{
  "attn_scale": 0.125,
  "init_std_up": 0.0171,
  "warmup_steps": 319,
  "seq_len": 1024
}
Each number is 128 + 32 x the weight over its row's rms, rounded and kept within 0 to 255. Layers, rows and columns count from 0. The size above them is the row's rms in percent of the matrix's.

# layer 5 MLP down (transposed), 1280x320, rms 0.0476, rows 539-560, columns 160-319
size [115 125 130 115  84  83  83 103  93  78  95 131  73  84  69 109  98  85  87 119  96  80]
[[109 146 132 126 122 112 190 124 120 104 136 103 166  42 126 116 171  73 167 146 110 116 152 144 128 147  87 133 132  39 106 113 112 165 148 163 156 119 132 129 140 152 139 140 177 104 130  93 101 146 112 138 163 156 117 150  97 202 161 171  78 137 150  95 121 102  87 204  92 164 104  91 199 120 145 141 133 127 146  52 189  89 154 120 117 102 123 129 144 117  85 109 148 180 135 157 136 105 116  98 116 175  88  92 150 179  76  93  70 167 136 113  96  92 105 172 167 143 123 104 112 118  66 140 132 179 134 124 160 126 104 116 151  88 146 125 105  65  58 171 125 130 158 122 123  73 169 116 125 131 123 161 114 126 133 144 109  76 146 112]
 [139 121 153 111 113 211 144 156 188 130 168 141 166 127 109 109 146  70 146 126 127 118 107 119 101 136 121 117 149 155 111 158  81 141 176 126 142 162 138 166 185 160 122 120 154 111 154 138 114 132  92 122 107  99 125 157  96 144 113 123 152 108 126 153 133 130  99 139 174 146 158 151 135 104 114 110 166  94 148  95 117  92 133  92  80 124  56 160  97 208 114 118 142 119 120 116 102 115 152  97 159 131 115  62  86  96 108 143 104 113 161 150 160 157 131  86 146 107  82 126  72 140 120 135  81 118 134  75  90 146  90 102 160 142 129 121 119 136 108 125 113 128 101 112 123 133 133 145  78 172 164  59 106  89 109 137 162  94 189 111]
 [149 102 104 126 134 175 138 124  90 136  62 104 101 141 146 148 130 119 145 168 131  81 130 144 128 138 133 190 136 144 103 175 116  57  62  87 161 192 140 132  97 135  93 147 100 161 107 173 123 188 147 100 114 174  90 145 139 140  92 182 122  61 144  97 138 109 165 168 163 160 167 135 160 144 148 144 141 157 105  94 105 165 136 134 128 145 135  93 126 176 148 102  57  63 111  96 136 134 102 121 182 126 102  71 102 143 130 129 129  89 133 105  92 119  98 150 168 110 128 132 115 163  81 104  76 160 144 153 124 125 137 125 128 182 134 161 142 109 140 112 131 145 162  56 138 182 157 141  67 185 103 137 125 179 182 116  91 128 186  84]
 [162 143 170  50 147 101  72  92  59  93 120 155 125  84 127 140 143 178 120 141  93 102 131 162 158 103 134 181 132 140 160  93 124 122 140 121 138 120  91 150 124 106  68 163  74 134 102  96 132 168 153  97 113 129 217 170 116 119 129  96 117 143 166 122 121 163 111 107 113 159 134 113 153  97 177 135 104  93 140  57 141 209 159 125 115 134 134 114 118 124 119 105  64 178 172 153 121 142 122 156  75 125 151 127 134 158 168 108 133 111 126 107 165 121 171  83 144 127 144 118  73 143 107 145 128 145  98 104 154  69 191 104 153 112 140  83 154  80 185  92 159 110 156 139 178 115 163  45 128  89 166  77  92 126 124 159 114 150 145 105]
 [ 92 131 129 182 126 132 114 138 157 101 160 137 127 147 132 141 128 108  45 157  90 143  94 142 113 114  91  76 158 129 177 186  89 132 131 105 128 130 130 136  84 157 121 144 165  89 154 160 103 108 107 100 125  41 112  69  94 134 123 164 160 116 106 175 126 195 155 176  92  85 210 119  92 138 103 125 219  71 136 144 146 119 101 115 149 138  58 128  59 118 181 132  91 108 109 135 178 122 126 170 127  85 138 147 147  95 114 143 100 166 119 185 120  76  99  89 139 152 122 140 173 133 156 204 177 135 106 170 161 188 137 173 173 114 157 108 158 144  88 119 118 162 123 110 142 134 131  98  98 164  90 116  82  88 102 150  93 116 118 159]
 [ 79 120 125 104 167 156 116  96 113  93 132 119 135 135 121  66 128  98 127 133 129 109 103 164 120 153 148 159 128 114 106 145 123 156 146 121 111 139 166 131 108 124 107 129  96 135  99 188 108 143 136 124  96 133  76 172 142 101 134 135 152 115 131 171 107  98 170 111 100 172 118 114 119 137 119 128 130 115  92 120 207 153 188 119 138 197 146 113  81 121 136 150  97 158 127 153 155 150  86 109 118  97 123 132 139  44 143 164 116  91 105 144 101  98 111 102 141  91 199 129 132 141 109 134 145 119 159 110 132 131 114  96  73 104  81 114 115 135  80 117  97 109 123 135 109  84 102 120 122 112 130  91 145 148  86 187 172 116  89 135]
 [122 118 107 153 153 150 109 141 114 114  91 127 155 181 142 141 165  69 108 157  91 112 112 152 147 100 173 120 106 161 184 154 128 104 175 136 139 124 101 148 161 105 170 148 109 188 138 147 110 143 121  43 113 160  75 161 123 151 133  95 135 111 155 139 144 118 125 160 140 126 141 180 129  78 170  89 142 168 140 102 136  72 153 144 146 133  76 145 139 118 145 142 113 111 101 113 161  96 143 190 208 136 183 111 189 201 152 123 166 151 101 153 105  97 102 129  60 117 129 117  78 124 122 172  93 149  99 128 101  96  54 123 144 158 138 142 117 105 120 170  98 117  85 171 126 182 136 122 155 138  74 104 114  58 133 124  94 125 110 117]
 [ 85  89 164 157 148 104 136  80 124 167 158  92 127  96 147 104 117 156 131 112 105 168 124 200 218 157 181 157 123 156 100 121 126  95 112 100 132 121 119 143 128  75 139 130 151  76 157 114 112  87 146 127  93 185 151  91 124 149  74 137 191 117  36 152 103 128 113 195 117 186  82 111 150 108  71 139 163 152  85 157  81 108 111 231 114 237 125 125 163  60  95  91 157  95 148 144 104 100 129 166 127 165 155 166 134 108 129 114 111  68 150 135 126 107 153 173  76 150 185 115 127 111 123 136 168 180 113 189 135 119 102 142 139 116 127 112 170 101 143 113 123  64 116 115  99 155  76 147 132 131  63  93 152 153 107 118 103 123  99 137]
 [126  47 109  72 114 190 111  74 110 106  61 172  81 139 164 120 117 146  87 172 128 154 131  66 117 121 169 155 137 124 113 169 110  79 106 100 117  94 114 133 103 141  75 109 113  82 102  84 140  94  94 113 184 192 108 110 114 128 132 121 161 194 177 130 138 143 138 138  90 103 136 176 113  91 124 140 102 139 166 164 138  93  72 115 143 141 141  87 114 208 141 121 142 113 176 115 160  95 156  72 141 187  79 162  96 118  87 104 162  95 143 117 192 172 154 139 152 118  91 100 156 137 119  78 156 136 133 156 122 147 134 174 183 141 135 150 140 189 130  77  95 149 112 139  86 160  99 173 142 129 151  76 113 138 189 119 121  79 136 160]
 [107 106 157 150 208 134 122 136 119 112 155 101  99 115 174 159 116 127 186 189 117 152 150 109  60 147 125 151  85 109 114 158 137  97 111 110 139  92 138  58 221 123 156 162 107  82 133 137  98 119 146 158 102 189  94  98 114 107 117  97 207  98  68 171 182 155 143 151 140 105 180 145 113  82 108 115 130 119 151 136  95  90 128 123 129  44  97 123  79 125 143 146 135 152 103 109 101 178  65  88 135 146 125 118 128 147 191 106 120  90 160 136 115 137 112 119 149 181 122 137 121  90 149  89 127 140 108  86 131 141 174 162 123 158 100 104 113  95 139 106  97 109 148 182 136 141 187  96 151 154 149 169 124 130 100 172  70 129  87 107]
 [136  82 159 149 128 200 171 119 114 130 147 118 104  99  21 106 161 133 150 176 113 109 125 126 123  83 134 120 113 121 121 150 102 169 114  90 145 144 190 150 191 169 120 128 132 101  41 157 130 100 137 136 113 145 162 127 150 153 128 134 171 126 137  89 168  94 159  61 111  77 135  98 117 127 118  91 148 165 108  97  85 117 143 131 134 114 146 106 125 195 113 183  92 142 153 135 176 123  52 112 108 111 145 143 124 162 150 136 148 167  95 128 133 158 149  99  98 161 144 135 108 118 121 145 123  82  86 110 132 126 126 113  94 202 126 158 153 102 173 156 109  61 160 145 153 119  99  87 115 134 161 193 117 114 139 112 158 126  36 121]
 [128 233 105 135 172 138 178 117  66 124 103 201 128  91 121 129 132 136 181 123 157  99 121 160 145 118  87 136  83  45 116  98 137 127 122 112  97  89 107 116 149 163 129 142 118 120 144 128 102 168 115 143 136 169  96 145 112 148 137  77 119 151 134 150 210  93 115  89 141  41 117  72 162  78 144 114 159 127  91  68 121  73 153 150  93 125 149  97 185 153 168 155 114 143 169 182 159 140  99 107 136 177 117 146 141  72  85  84 108 152 147 130 127 111 162 149  92 120 142  86 157 120  63 143 113 125 114 108 139 127 127 147  98 146 120 141 100 125 124 138  83  92  88 169 186 176 140  76 126 170 114 154 159 106 143 113 151 126 102 113]
 [148  90  68 155 104  70 110 168  98 108 125 148 120 179  77 103 171 125 119  88 128 110 118 166 112 100 131 112 137 158 123 135  95 149 139 182 160 147 182 127 145 165 143 149 156 116 145 142 129  94 114 155 127 113 104 111 189 104 129 149 132  81 118 125  82 132  99 175 115  80 140 153 165  88 194 205 127  68 134 129 138 124 104 110 169 106 113 132 143  79 144 161 112 133 133 116 146 168 123 101 123 147 178 130 120  87 104 109 175 192 114 112 105 134 137 128 142 130 162 114 151 136 151 154 184 173 128 117 143 100  96 156 171  59 200  74 121 134  97 131 114 111 114 122 141  93 131 158 126 148 151  46 109  99 114 211 125 140  54 146]
 [181  78 124 115 116 124 120 144 168 135 114 165 104 139 111 134 130  86 145  99 149 129 139 136 125 158 132 141 130 145 142 136 147 111 147 165  92 106 117 143 136  75 190 157 139 107 119  97 138 135 129 121 131 134 135 157  92 112 152 151 173 124 124  82 136 116 150 112 125 145 161 196  64 137 130 150 109 121 158  89 151 132 110 137 140 109  94 145  83 120 125 148 137 174 110 135 168 135 157 148  44 133  70 142 140  84 159 138 150 127 151 195  99  99  82 125 115 160 118  96 183 125 161 149 137 100 149 143  69  77 128 101 114  99 117 135 145  54 116  62  77 158 126 130 127 239 130 122 153 122 116 137 178 147  95 128 130 179 144 172]
 [110 134 121 139 108 164 116 144 150 100 167 147 132 132 114 100 116 108 156 138 131  92 161 103 118 116 104 115 118 114 143  95 131 117  75 107 110 137 140 143  93 118  89 110 106 103 111 125 102 113 126  34 105 163 149 156 143 141 113 142 132 128 139 114 157 106 154 107 144 135 164 147 115 116 138 144 157 146  77 127 148 136 121 151 124 144 118 119 134 147 139  86  85 127 148 131 133 103 101 127  96 127 115 121 128 135 116 132  99 163 121  99 113  66 121  96 109 111 114 116 129 100 133  92 134 149  80 148 132  97 134 133 130  86 162 103 136  94 152 127 105 112 119  72 126 103 102 100 120 141 113 144 140 113 116 175 127 156 105 133]
 [115 162  72  54 130 142 118 139 115 142 100 155 164  90 130  93 101 158 177 141 107 182 178 144 175  98 150 134 155 160 165 154 153 114 131  72 165 207 138 155 146 170 174 167 122 118 118 128 145 146  51 169 116 118 116 129  86  75 150 112 140 136 206 101 112 119  84 127 156  41  97  78 120 118 116  96  68 144 195 103 159 143 159 170  80  42 178 115 127 136 123  76 140 160 115 102 146 146 122  89 123 124 101 118 114 159 110 121 118  89 156 163 140 106 133 141 114 145  98 132 110 152  92 159  84 101 165 137 128 104 131  55 156 123 163  86  83 126 116 154 141 147 106  83 142 126  89 195 162 143 122 170  80 126 182 141 103 148  95  92]
 [169 115 127  55 131 191 165 120 125 127 147 244 157 146  94 131 149 100 173 118 129 129 114 116 175 142 111 131  70 133  41 157 108  73  69  68  99 121 154 101 131 129 116 114 154 140 145 103 147 121  64 136 184 229 183 158 109 133  91 106 104  92  84 131 122  98 136 143  79 139 171 131 146 126 180 140 159 145 104  85 142 126 148  81 151 119  56 126 119 120 144  78 119 163 113 144 133 148 134 150 121 132 182 138  90 191 138  83  91 118 131 135 117 122 145 147 154  87 164 124  83  99  99 175 150 122 156 127 170 181 130 126 130 127 118 187 114  94 109 115 121  73 146 106 116 132 169 116 185 135 152 126 132 168 204 127 167 135 122 105]
 [175 146 109 164 158 103 143 110 133 194 182 104  67 159 144 167 120  93  83 106 130  99 151 129  93 143  95 170 160 144 139 179  63 122 157 140  66  96 169 226 130 179 140 131 111 139 137 114 124 111 109  97 177 138 138 121 112  77 132 149 171 147 175 119 138 139 171 101 113  66 159 171 125  74 105 178 118 134 199 106 166 126 128 151 109 111  71 110 117 139 129 118  94 179 113 166 137  69 111 129 197 111 125 123 148 143  79 111 163 122 139 124 164 124 118 132 128 163 124  70 150 142 163 145 192 138 116 115 108 120 157 118 149 112 114  93 135 177 131 147 132 194  98 102 102 116 100 113 183 160 131 158 114 204 126 108 155 106 108 178]
 [194 161  94 154 144 167 127  71 139 124 127  93 118 116 121 212 169 106 127 175 134  97 130  90  97 105 111 193 111 145 159 162 126 131 102 118  50  73 175  82  88 103 178 171 172 146  72 143  81 147 163  78 154 179 163  86  96 134 149 106 150 114 113 118 175 192 114 107 111  91  89 180  91 139 137 144 149 121 160 125 149 149 157 182 133 110 104  70 113 127 114 143 109 148 123 109 152 124 157  44 104 148  69 122 167 191  91  90 117 153 139 114 100 117 104 122 120 137  84 122  92 139 131 117 158 157 154  85  84 131 179 150 132 180 110  98 120 151 115  80 111 134 130 126 151 163 161 161 189 116 182 107 100  90 133 132 138  65 112 157]
 [ 94  87 119 136 139  73 143 146 114 144 149 148 211 143 120 112 107 106 173 127  85 123  95 120 119 134 154  71 119 122 174 150  59 179 153 163 140 108 159 168 206 141  86  74 109 152 176 111  60 161 155 133 118  73 124 118 183  99 160 152 123 173 105 110 115  48  84 103 170 113 164 134 100 166  82  70 114 162  66 188  91 136 147 152 144 207 110 149 123 115 132  91 128 155 116 105  88 122 117 134 150  59 104 160  94  85 157 133 140 130  76 153 170 156 145  86 104  85 207 118 187 142 138  79 153 127 133 159  97  93 121  92 114  60 101  87  97 128 142 135 189 128  65 166 173  82 161 155 108 103 143 136 153 152 167 110 127  74 121 151]
 [154 162 154 112 103 139 103 123 119 154  85 138 136 105  94 193 100 129  62 135 156 113  96 152 154  93 140 126 134  93 150 135 173 122  87 129 218  67 130 140 126 121 106 113 107 176 144 144 151  72 138  98 148 142 113 188  93 172  98 126 141 158 200 100 177 120 112 159  86 130 167 131 142  51 151 173 148 183 115 122 148  70 103  89 167 143  93 145 172 138  90 107 158 161 143 116 163  81 107 166 120 117 134 177 154 110  79 113 115 173 128 132 110  66 140  94  93 121 139  91  54 173 137 105 158  72 108 144 137 137 196 133 168 117  85 184 120 161  96  82 139 167 110 180  96 145 182 136 115 110 146 109 152 110 119 127 122 203 131 127]
 [111 173 197 163 154 142 160 119 111 139 143  99 154 133  73 175 133 123 205 155  74 166 168 171 124  97 127 121 175 104 154 141 152 107 115 106 124 146  91 142 118 142 112 100 158 126 131 131 107  85 138 124 148 151  90 154 137 155 118 138 124 131 126 135 169 171 138  96 114  83 218  83 107 117 146 138 190 168  67 150 129 146 137  90 124 132 140 110  86 144 183 105 115 131 125 144 144 148  86 137 139 160  67 143  94  72 117 103 113 200 175 118 138 127 147 106  52  77  96 135 136 107 142 138  98 111 158 108 106 103 190 165 124 134  95  64  99 148  94 104 127  86 115 126 157 120 103  89 189 104 147 135 120 183 103 179 103 163  99 140]]
# layer 5 MLP up, 1280x320, rms 0.0536, rows 540-560, columns 160-319
size [119 108 127  99 102  97 114  92  85  99 115  81  87 100 106 103  79  82 111 107  86]
[[163 141 158 156 184 157 141 116 130 148 139 145 178 112 163 174 138 180 105 172 118 113 164 112  93 177 135 134  78 117 139 122 155 136 115 118 125 204 116  92 153 118 182 161 166 128 131 130 164 132 122 158 160 120 180 105 142 139  81 113 195  81 128  72 110 136 126 109 155 156 112 144  56 161 129 140 169  76 184 155 152 111  92 147 161 113  90 176 128 117 149 172 145 114 113 161 113 160 158  46 160 126 157 125  97 144 123  98 134 161 113 105 116 228 102 139 134 164 131  68 108 156 188 165 141  73 159 114 111  66 163 148 158 119  48  91 160 132 138 173 123 121 103  34 149 156  76  87 111 108 169 133  83 154  88 130 157 151 135 162]
 [123 163 144 100  83 127 129 215 209 106 139 129 171 159 172 104 184 152  90  92  96 154 120 127 163 119 138 127 135 134 140 113 135 160 138 122 115 157 126 106  52 130 121 126 126 111 108 144  92 134  74 160 117  72 118 114  83 103 100 152 162 112 123 131  92 121 149 143 120 153 143 118 109 126 119 105 107  84 149 126 171 108 158 114 152 170  64 130 132 114 146 184 138 103 164 177 130 118 131 146 134 124 159 143 149 138 163  80 230 172 126 122 106 186 168  92  99 156 106 111 116 102 104 183 133 163 169 140 136 134 104  85  92  82 130 115 119 195 112 135 104 157 196 140 158 159 109 119 146 131  42 112 171  83 133 164  93 106 149 104]
 [205 129 172 138 155 177  78 123 108  95 184 140 154 147 141 133 120 109 160 129 110 159 121 153 152 147 190 106 125 148 115 126 143 168  88  64 104 113 109 199 158 113 135 118 151 101 112 133 124 161 101 139 172 113 174 135 133  63  81  74 123 120 118  86 157  86 180  71 155 166 107 108 125 122 130 119 205 141 114 120 117 118 170  77 174 155 132 100  59 133 104 158  69 140 139 182  85 147 153 124 109  50 214 144 175 122 184 121 148 131 149 139 112 135 127  94 131 130 138 158 145 142 121 183 119 125 193 111 164 136 144  87  73 102 100  53 143 138 167 143 133 109 178 125 171 129 173 144 100 126 107  87 144 177 142 157 105 119 114 126]
 [ 95  85 100 152 121 143 155  66 112 166  90 153 176 144 160 143 149 193 134 138 181  64 163 109 139 116 106 120 119  94 123 127 173 158  98 104 169 131  76 139 133 122 138 136  80 118  53  96 179 140  87 145 199 128  86 147 113 142 130 119 139 185  98 125 157  51 100 138 163 179  89 133 147 168  76 127 113  90 162  66 131 173 100 174 145 108 151 110 132 107 214 176 155 150 114 130 141 115 130  97 154 123  81 122 119 124 147  47 105 123  97 114 104 179 131 108 159 116 130 159  49 102 165  66 119 166 109 141 170 174 136 110 211 119 158 112 187 156 185 170 125 118 108  79 176 128 153 171 159  69 108 138  53  93 104 116 108 122 127 156]
 [100 146 124 100  89 107 189 151 116 131 121 138 161 152 111 123 130 147 133 140 154  82  83  87 162 110 120 136 145 118 172  88 178 138 144 139 125 178 126 176 121 157 157 117  91 133 116 111 120 157 146  45 107 134 104 178  97 104  74  97 164  89 118  71 109 171 158 169 150 132 107 157 108 183 153 126 166  91 101  84 172 162  76 179  99 194 123 131 145 140 161 133 132 119 192 157 179 129 153  90 129  95 118  76 141 107 110  93  85 203 157  95 166 114 157 141 115 134 201 175 129 180 152 153 131 139 115 133 155 123 150 138 121 165  92 149 109 121 157  79 138  66  83 125 140 120 117  78 103 171  90 128 103  78 194 153 132 103 158 115]
 [143 131 127  96 118 121 158 164 139 118 106  81 132 134 123 160 110 116 134  94  99 174 133  91 118 153 151 157 156 117 119 114  94 149 113 112 121  96 146  61 110 109 212 131 155 157 120  93 140 100 197 166 125 123 184 150  70  78 109 145 109 139 145 130 130 176  90  94  66  73 110 104 162 124 148 110  99 171 149 147 118 148 109  85 141  92 185 123 131 125 133 118 145 168 100 111 116 175 126 166 137 142 114 176  82 119 160 115 107  71 108  98  77 156 127 202 117 189 133 137 110 121  86 173 144 114 158  56 141 133 104 154 121 114  57 141 121 170 129  88 134 148 188 157 197 202 162 176 165 117 145  87  67 115 142 136 159 139 143 160]
 [ 98  93 161 175 177 156 126 131  96 173 101 141 111 141 225 123 112 180  76 111  65 136 141 126  89 185 148 129 155 144  99 136 157 103 128  90 142 159  93 159 103 169 133 190 112  79 121 131 183 169 123 121 134 178  98 111 131 117 106 109  77  81 152 166 103 103 126 160 100 117 137 136 130 130 139  95  89 127 178 121 191 126 110 170 156 156 122 116  26 180 140 210  86 126 153 154 148 134  81 144 132 103 112 140 136 126 149 155 123 155  98 151 149 107  65 113 136 148 138 112 165 101  96 126 111 156 126 143  93 105  81  98 148 132  73  94 128 142 120 105 120 165 184 150 138 109 133 100 135  78  56 146  71  79 153 139 168 147 132 115]
 [127 138 112 113 141 124 134 104 133 131 200 136 170  76 107 137 145 100  98  73 131 198 150  87 187  97 123 168  83 119 121 131 157 156 120  98 148 182 122  59 114 120 181 168 148 145 139 127 102  89 184 136  94 104 125 114  75 124  75 135 156 124 178 126 134 117 123 158 101 114 136 121  99 138 151 106 129 108  93 145 154  72 128 110 159 100  74 117 149  93 133 108 164 130 146 196 138 125 149 169 167  94  99  93 145 141 102 183 129 161 109 165 110 210 133 195 177 188 108  55  89 158 122 188 157 119 125 181 102 153 143 177 136  94 137  61 117 109 169 103 135 120 142 116 147 142 131 187 145 121 114  77 118 108 100 136 202 126 186 146]
 [ 91 140  89  37 168  70 159  45 110 170  84 102 101 149  84 145  45 135  97  97 150 115 130 126 166 137 132 169 173 120 107 133 195 183 129 114 149 142 146 119 134 154 116 150  32 144 100 110 157 174 107 155 125 174 100 128 144 119 122 132 111 170 118 153 190 145  77 165 102 200 123 133 115 130 157  82 112 118 144  91 172 158 105  93  85 162 125  65  88 120 118 119 113 100 122 161 112 169 166 139 126 122 130 101  96 142 130  60 135 174  88 119 136 111 130 138  62  78 148 144 121 146 106  89 138 144 169 124 172  94  98 147 133 168 150 155 141 111 134 136 138 147 174 162 110 129 133 118 161 119 124 149 104  55  85 124  84 148 157 124]
 [ 73 165  97 134 121 121  60 155 150 115 131 137 146 107 161 173  94  93  94 119 127  92  50  52 133 137 105 170 169  95 101 158 200 135 124 164 145 166  81 142  86 139 134 102 114 129 169 136 113 113 140 114 109 119 102 130 118 141  67 151 157 116 136 145 119 148 147 149 172 179 140 210  56 134  44 134 151 103  85 150 117 161  98 139 135 149  74  94 115 109 158 116 130 177 144 153 107 127 165 122 140 105 147 118 149 109 170 110  73 147 137 119 157 122  71  92 103 123 105 116 141 109 147 104  62 164 135 144 154 109 162 128  73 109 148 117 189  75 117 106 128 136 122  86 147 121 162 189 182 164 114 110 149 102  86 126  92 119 124 141]
 [118 136 222 128 135 101 109 151 142 161 105 132 139 117  74 161 111 148  89 142 140 162 142 164  83 147 118 186 107 135 152 107 100 151 151 151 134 175 109 107 142 205 151 155 167 154 102 168 105  83 185  91 198 135 155 154 102 103 101  89 155  90 163 122 149 174 128 154 143 106  91 175  83 143 109  47 155 171  99 172  96 145 148 131 105 190 118 127 153 135 102 119  92 184 162 133 151  97 126 116 119  75 192 117  83 122 139 111 147  88 172 123 135 164  29 142 166 166 130  96 142  95 134 103 101  93 165 119 165 157 152  65  85 113 140  75 192 154 175 133 144 169 195 128 178 161 137 160 147  58 100  97 135 158 154 170 101 116 122 101]
 [ 88 111 157 136 151 213 148 113 114 140  99 115 137 122 146 233 122  93  78 120 134 141 140 135 111 154 115 112  95 104 132  94  86 149  81  99 157 108  83 134  91 121 145 141 147 116  71 157  88  77 190 140 160 138 113 122  27 118  97 163 128 131 101 161 117 128 159  80 133  82 142  99 101 145 160  55 182 116  90  70  95 104 139 213 110  82 108  92  93 154 128 170 132 155 120 147 103 145 139 200 157 171 119 156 121 176 159 195 123 141 142 114  89 135 125 107 164 121  69 173 111 121 108 158 114 132 120  50 134 136 201  89 166 171  73 131 117 140 122 136 142 114 190  87 100 176 165 114 150  86 122 137 161  64 118  88 156 166 100 100]
 [107 161 128 109 154 116 167 133 135  76 164 142  79 167 101 165  97 169 115 146 166 157 179  98 156 132 123 129 119 125 135  84 153 162  85  45 116 155 107  40 130 163 147  87 102 156 126 118 139 125 182 132 114 127 115 179 153 149  97  97 164  97 118 143 125 123  85 118  61 177  81  70 105 150 125 127 172  81 109 118 213 100 196 101 141 157 193  92  97  76 132 153 183  69 140  70 123 117 107 182 117  84 155  95 130 110  97 178  75 181 101  80 176 135 148 152 117 112 171 149 120 114 162 114  78 154 170 145 132 127 148 154 119 127 172 152 134 141 131 101 152 132 113  94 121 119 102 101  99 120 155 126 102 130 109 148 112 143 126 113]
 [ 91  50 173 147  99 147 135  81  92 100 153 144 162 134  89  97 135 130 136 119 123 106 132  61 164  92 196 135  89 112 124 109 135 135 157 116 104 169  73 130 192 151 166 127  80 189 128  91  93 152 132 166 136 120 158 163  53 169 115  72 144 108 169 123 147 120 129 174 113 143  97 131 134 193 149 131  91  81 103 101  89 141  87 113 138 186 102 127 164  86 199 127 141  72 175 117 161 183 125  97 114 107 115 112 118  91 100  97  73 144 174 167 171 147 135 157 170 114 218 185 114 111  61 185 162 143 177  75 126 176 146 173 133 100 128 136  73 161 151 159 139 111 170 173  69 159 155 129  75 104  93 116 101  38 175 139 164  99 139 136]
 [108 131 163 203 133 175 140 132 172 157 144  55  95 107 117 137 181 131  94  88 155  67  93 122 153 183 112 123  72 121 132 132 122 175 115 171 125 100  89 122 111  89 133 131 140 126 114  91 124 136 181  88 145  76 156 182 118 124 105 127 109 146  66 113 108 124 135 135  98 184 138 189 124 123 130 146 189  84 105 175 113  95  81  91 209 191  95 132 161 165 103 153 148 104 176 131 118 111 129 172 112 102 126  85 166 109 154 105 134 187 107  14 138 169 137 130 100 170 134 111 166 119 126  97 132 133 107  82 156 164 100 155 114 105 115 165 147 127 142 127 147 146 150 151 121  79 163  93 137 163 147  95 154 138 112 124 120 121 156 194]
 [197 121 189 113 161 134  66 159 106  81 170 128 176  98 128 111 163 134 111 130 121 159 116   0 152 103 173  73 132 103 165  97  87 105 105 121 157 121 119 135 157 114 175  88 144 140  82 150 113  91 176 112 120 166 159 116 155 120 116  94 131 166 136 146 155 144 163 144 130 127 164 129 188 142  89  66 154  48 104 197  99 107  97 132  94 116 111 100 132 155 134 186 184 132 199 156 157  85 201 124 163 124 103 113 108 120 135 137 134 160 135  91 126 173 134 171 195 194 118  81 135 167  52 106  93 104 166 156 115 102 147 145 205 106 127 126 218  96 109 107 173 113 170 136 129 141 132 121 127  98 105 106 113 113 122 117 130 164 134 119]
 [134 138  79 124 141 129 125 115 190 199 121 128 161 142  85 109 113  90  83 108  93  92 115 123 133 162 178  50 118 156  97 125 173 109 200 179 126 150  91  65 130 158 111 124 120 105 105 168 134 129 146 109 141  87  97 141  98 156 167  68 152 126 194 129 110 142 152 123 164 130  74  77 108  95 136 115 160 170 116 159 151 146  85  90 130 169 118 222 156  76 100 125 138 128 152 127 143 159 120  12 129 146 153 140 152 129 154  47 106 109 167  71 113 141 142 169 141  61 141 170 118 134 132 155 147 121 139 135 122  93 147 162  81 115  64 135 112 163 154 150 138 138 160 122  66 156 182 143 132 127 155 143 173 122 189 131 101 142 131 137]
 [ 96  85 164 114 102 111  75 111 126  94 131 140 138  53 169 153 119 150 129 132 101 144 170  99 152 153  87 135 129  83  93 112 148 156  61 106 144 133 101 184 163 149 152 110  99 127  88 100 173  96 154 178 125  61 146 164 120  79 143 120 122 115 141 170 157 155  75 124 128 178 110 131 204 153 153  57 110  78 160 166  94 107 130 174  89 157 112 150 114 119 131 184 181  94 155  97 115 172 116 196 147  90 129 141 105 164 179 195  95  99 187 189 136 173 198 154 142  63  83 153 108 136  87 114 119 135 125 173 113 147 148 106 147  81 179 139 151 125 130 196 154  88 146  98  72  78  69 162  87 127 112 120  93 157 158 121 106 162 203  97]
 [182 174 134 101 104 127 158 134 151 185 113 115 153 170 151 149 113 115 112 111 133  80 127 154 122 131 151  79 136 122 152 175 159  97 135 150 135 137 150 186 116 131 105 123 154 212 138 151 140 153 174 109 133  92 111 121 122 111 153 148 143 128 130 141 129 207 109 153  94  56 162 179 116 146 178 142 107 137 149 127 125 141 145 135 128 156 139 114  92 111 190 163 162 154 129 145 136  81 121 137 128 142 205 124 117 126  88 134 117 136 106 182 130 109 126  84 151  93 111 106 125 120 187 140 137  81 123 174 151 124  37  75  79 135 139 153 121 142 186  92 113  85 125 121  81 147 133  66 108 151 145  98 117  96 142 115 162 152 155 151]
 [167 153 139  53 193 176 113 142  91 193 126 152 167  74 164 143 109 141  87 123 119 133 123  82 115 153 161 165 106 142 116 144 153 150 100  52 142 171  99 101 135 186 153 137  97 140  59 156 153 175  94 188 121 136 118 136 164 102 171 140 126  77  63 126 185  76 150 119  87 186 122  90  65 113 121 128 140 164 143 136 185 119 102 152 173 155 120 169 177 100  89 102 141  74 161 125 127 146  96 159 168 173 115 108 154 120 127 170 151 142 150 104 142 102  96 127 193 149 156 122 152 165 119 125 104  85 128  91  65 147 117 114 163 128 153 121 134 108 114 112 131 167 147 148 145 115 187 158 166 124  92 128 116 100 103 124 121 186 192 112]
 [ 85 114  64 140  93 133 100 157 138 134 152 127  96  84 123 131 129  67 145  42 131 100 168 101 120 115 139 141 114 136  75 128 141 120 113 213 122 123 144 131  83 139 128 130  45  96 188 124 192 188 147 207 146  72 166 122  99 100 146 120 121  76 127 102 151 118 128 115 166 149 118 153 141 157 100 152 119  85 155 100 167 145 132  83 143 148 151 135 134 148  94 164 143  81 147  47 105 191 198 110 192  93 110 153 226 146 151  67 116  96  90 147 113 132 100 111 171 103 115 138 110 143  83 136 135 144 106 108 106 127  92 152  97 107 107 138 156 122 143  58 122 167 128 100 115  56 120 103 122 213 131  84 113  92 162  95 137 116 137  97]]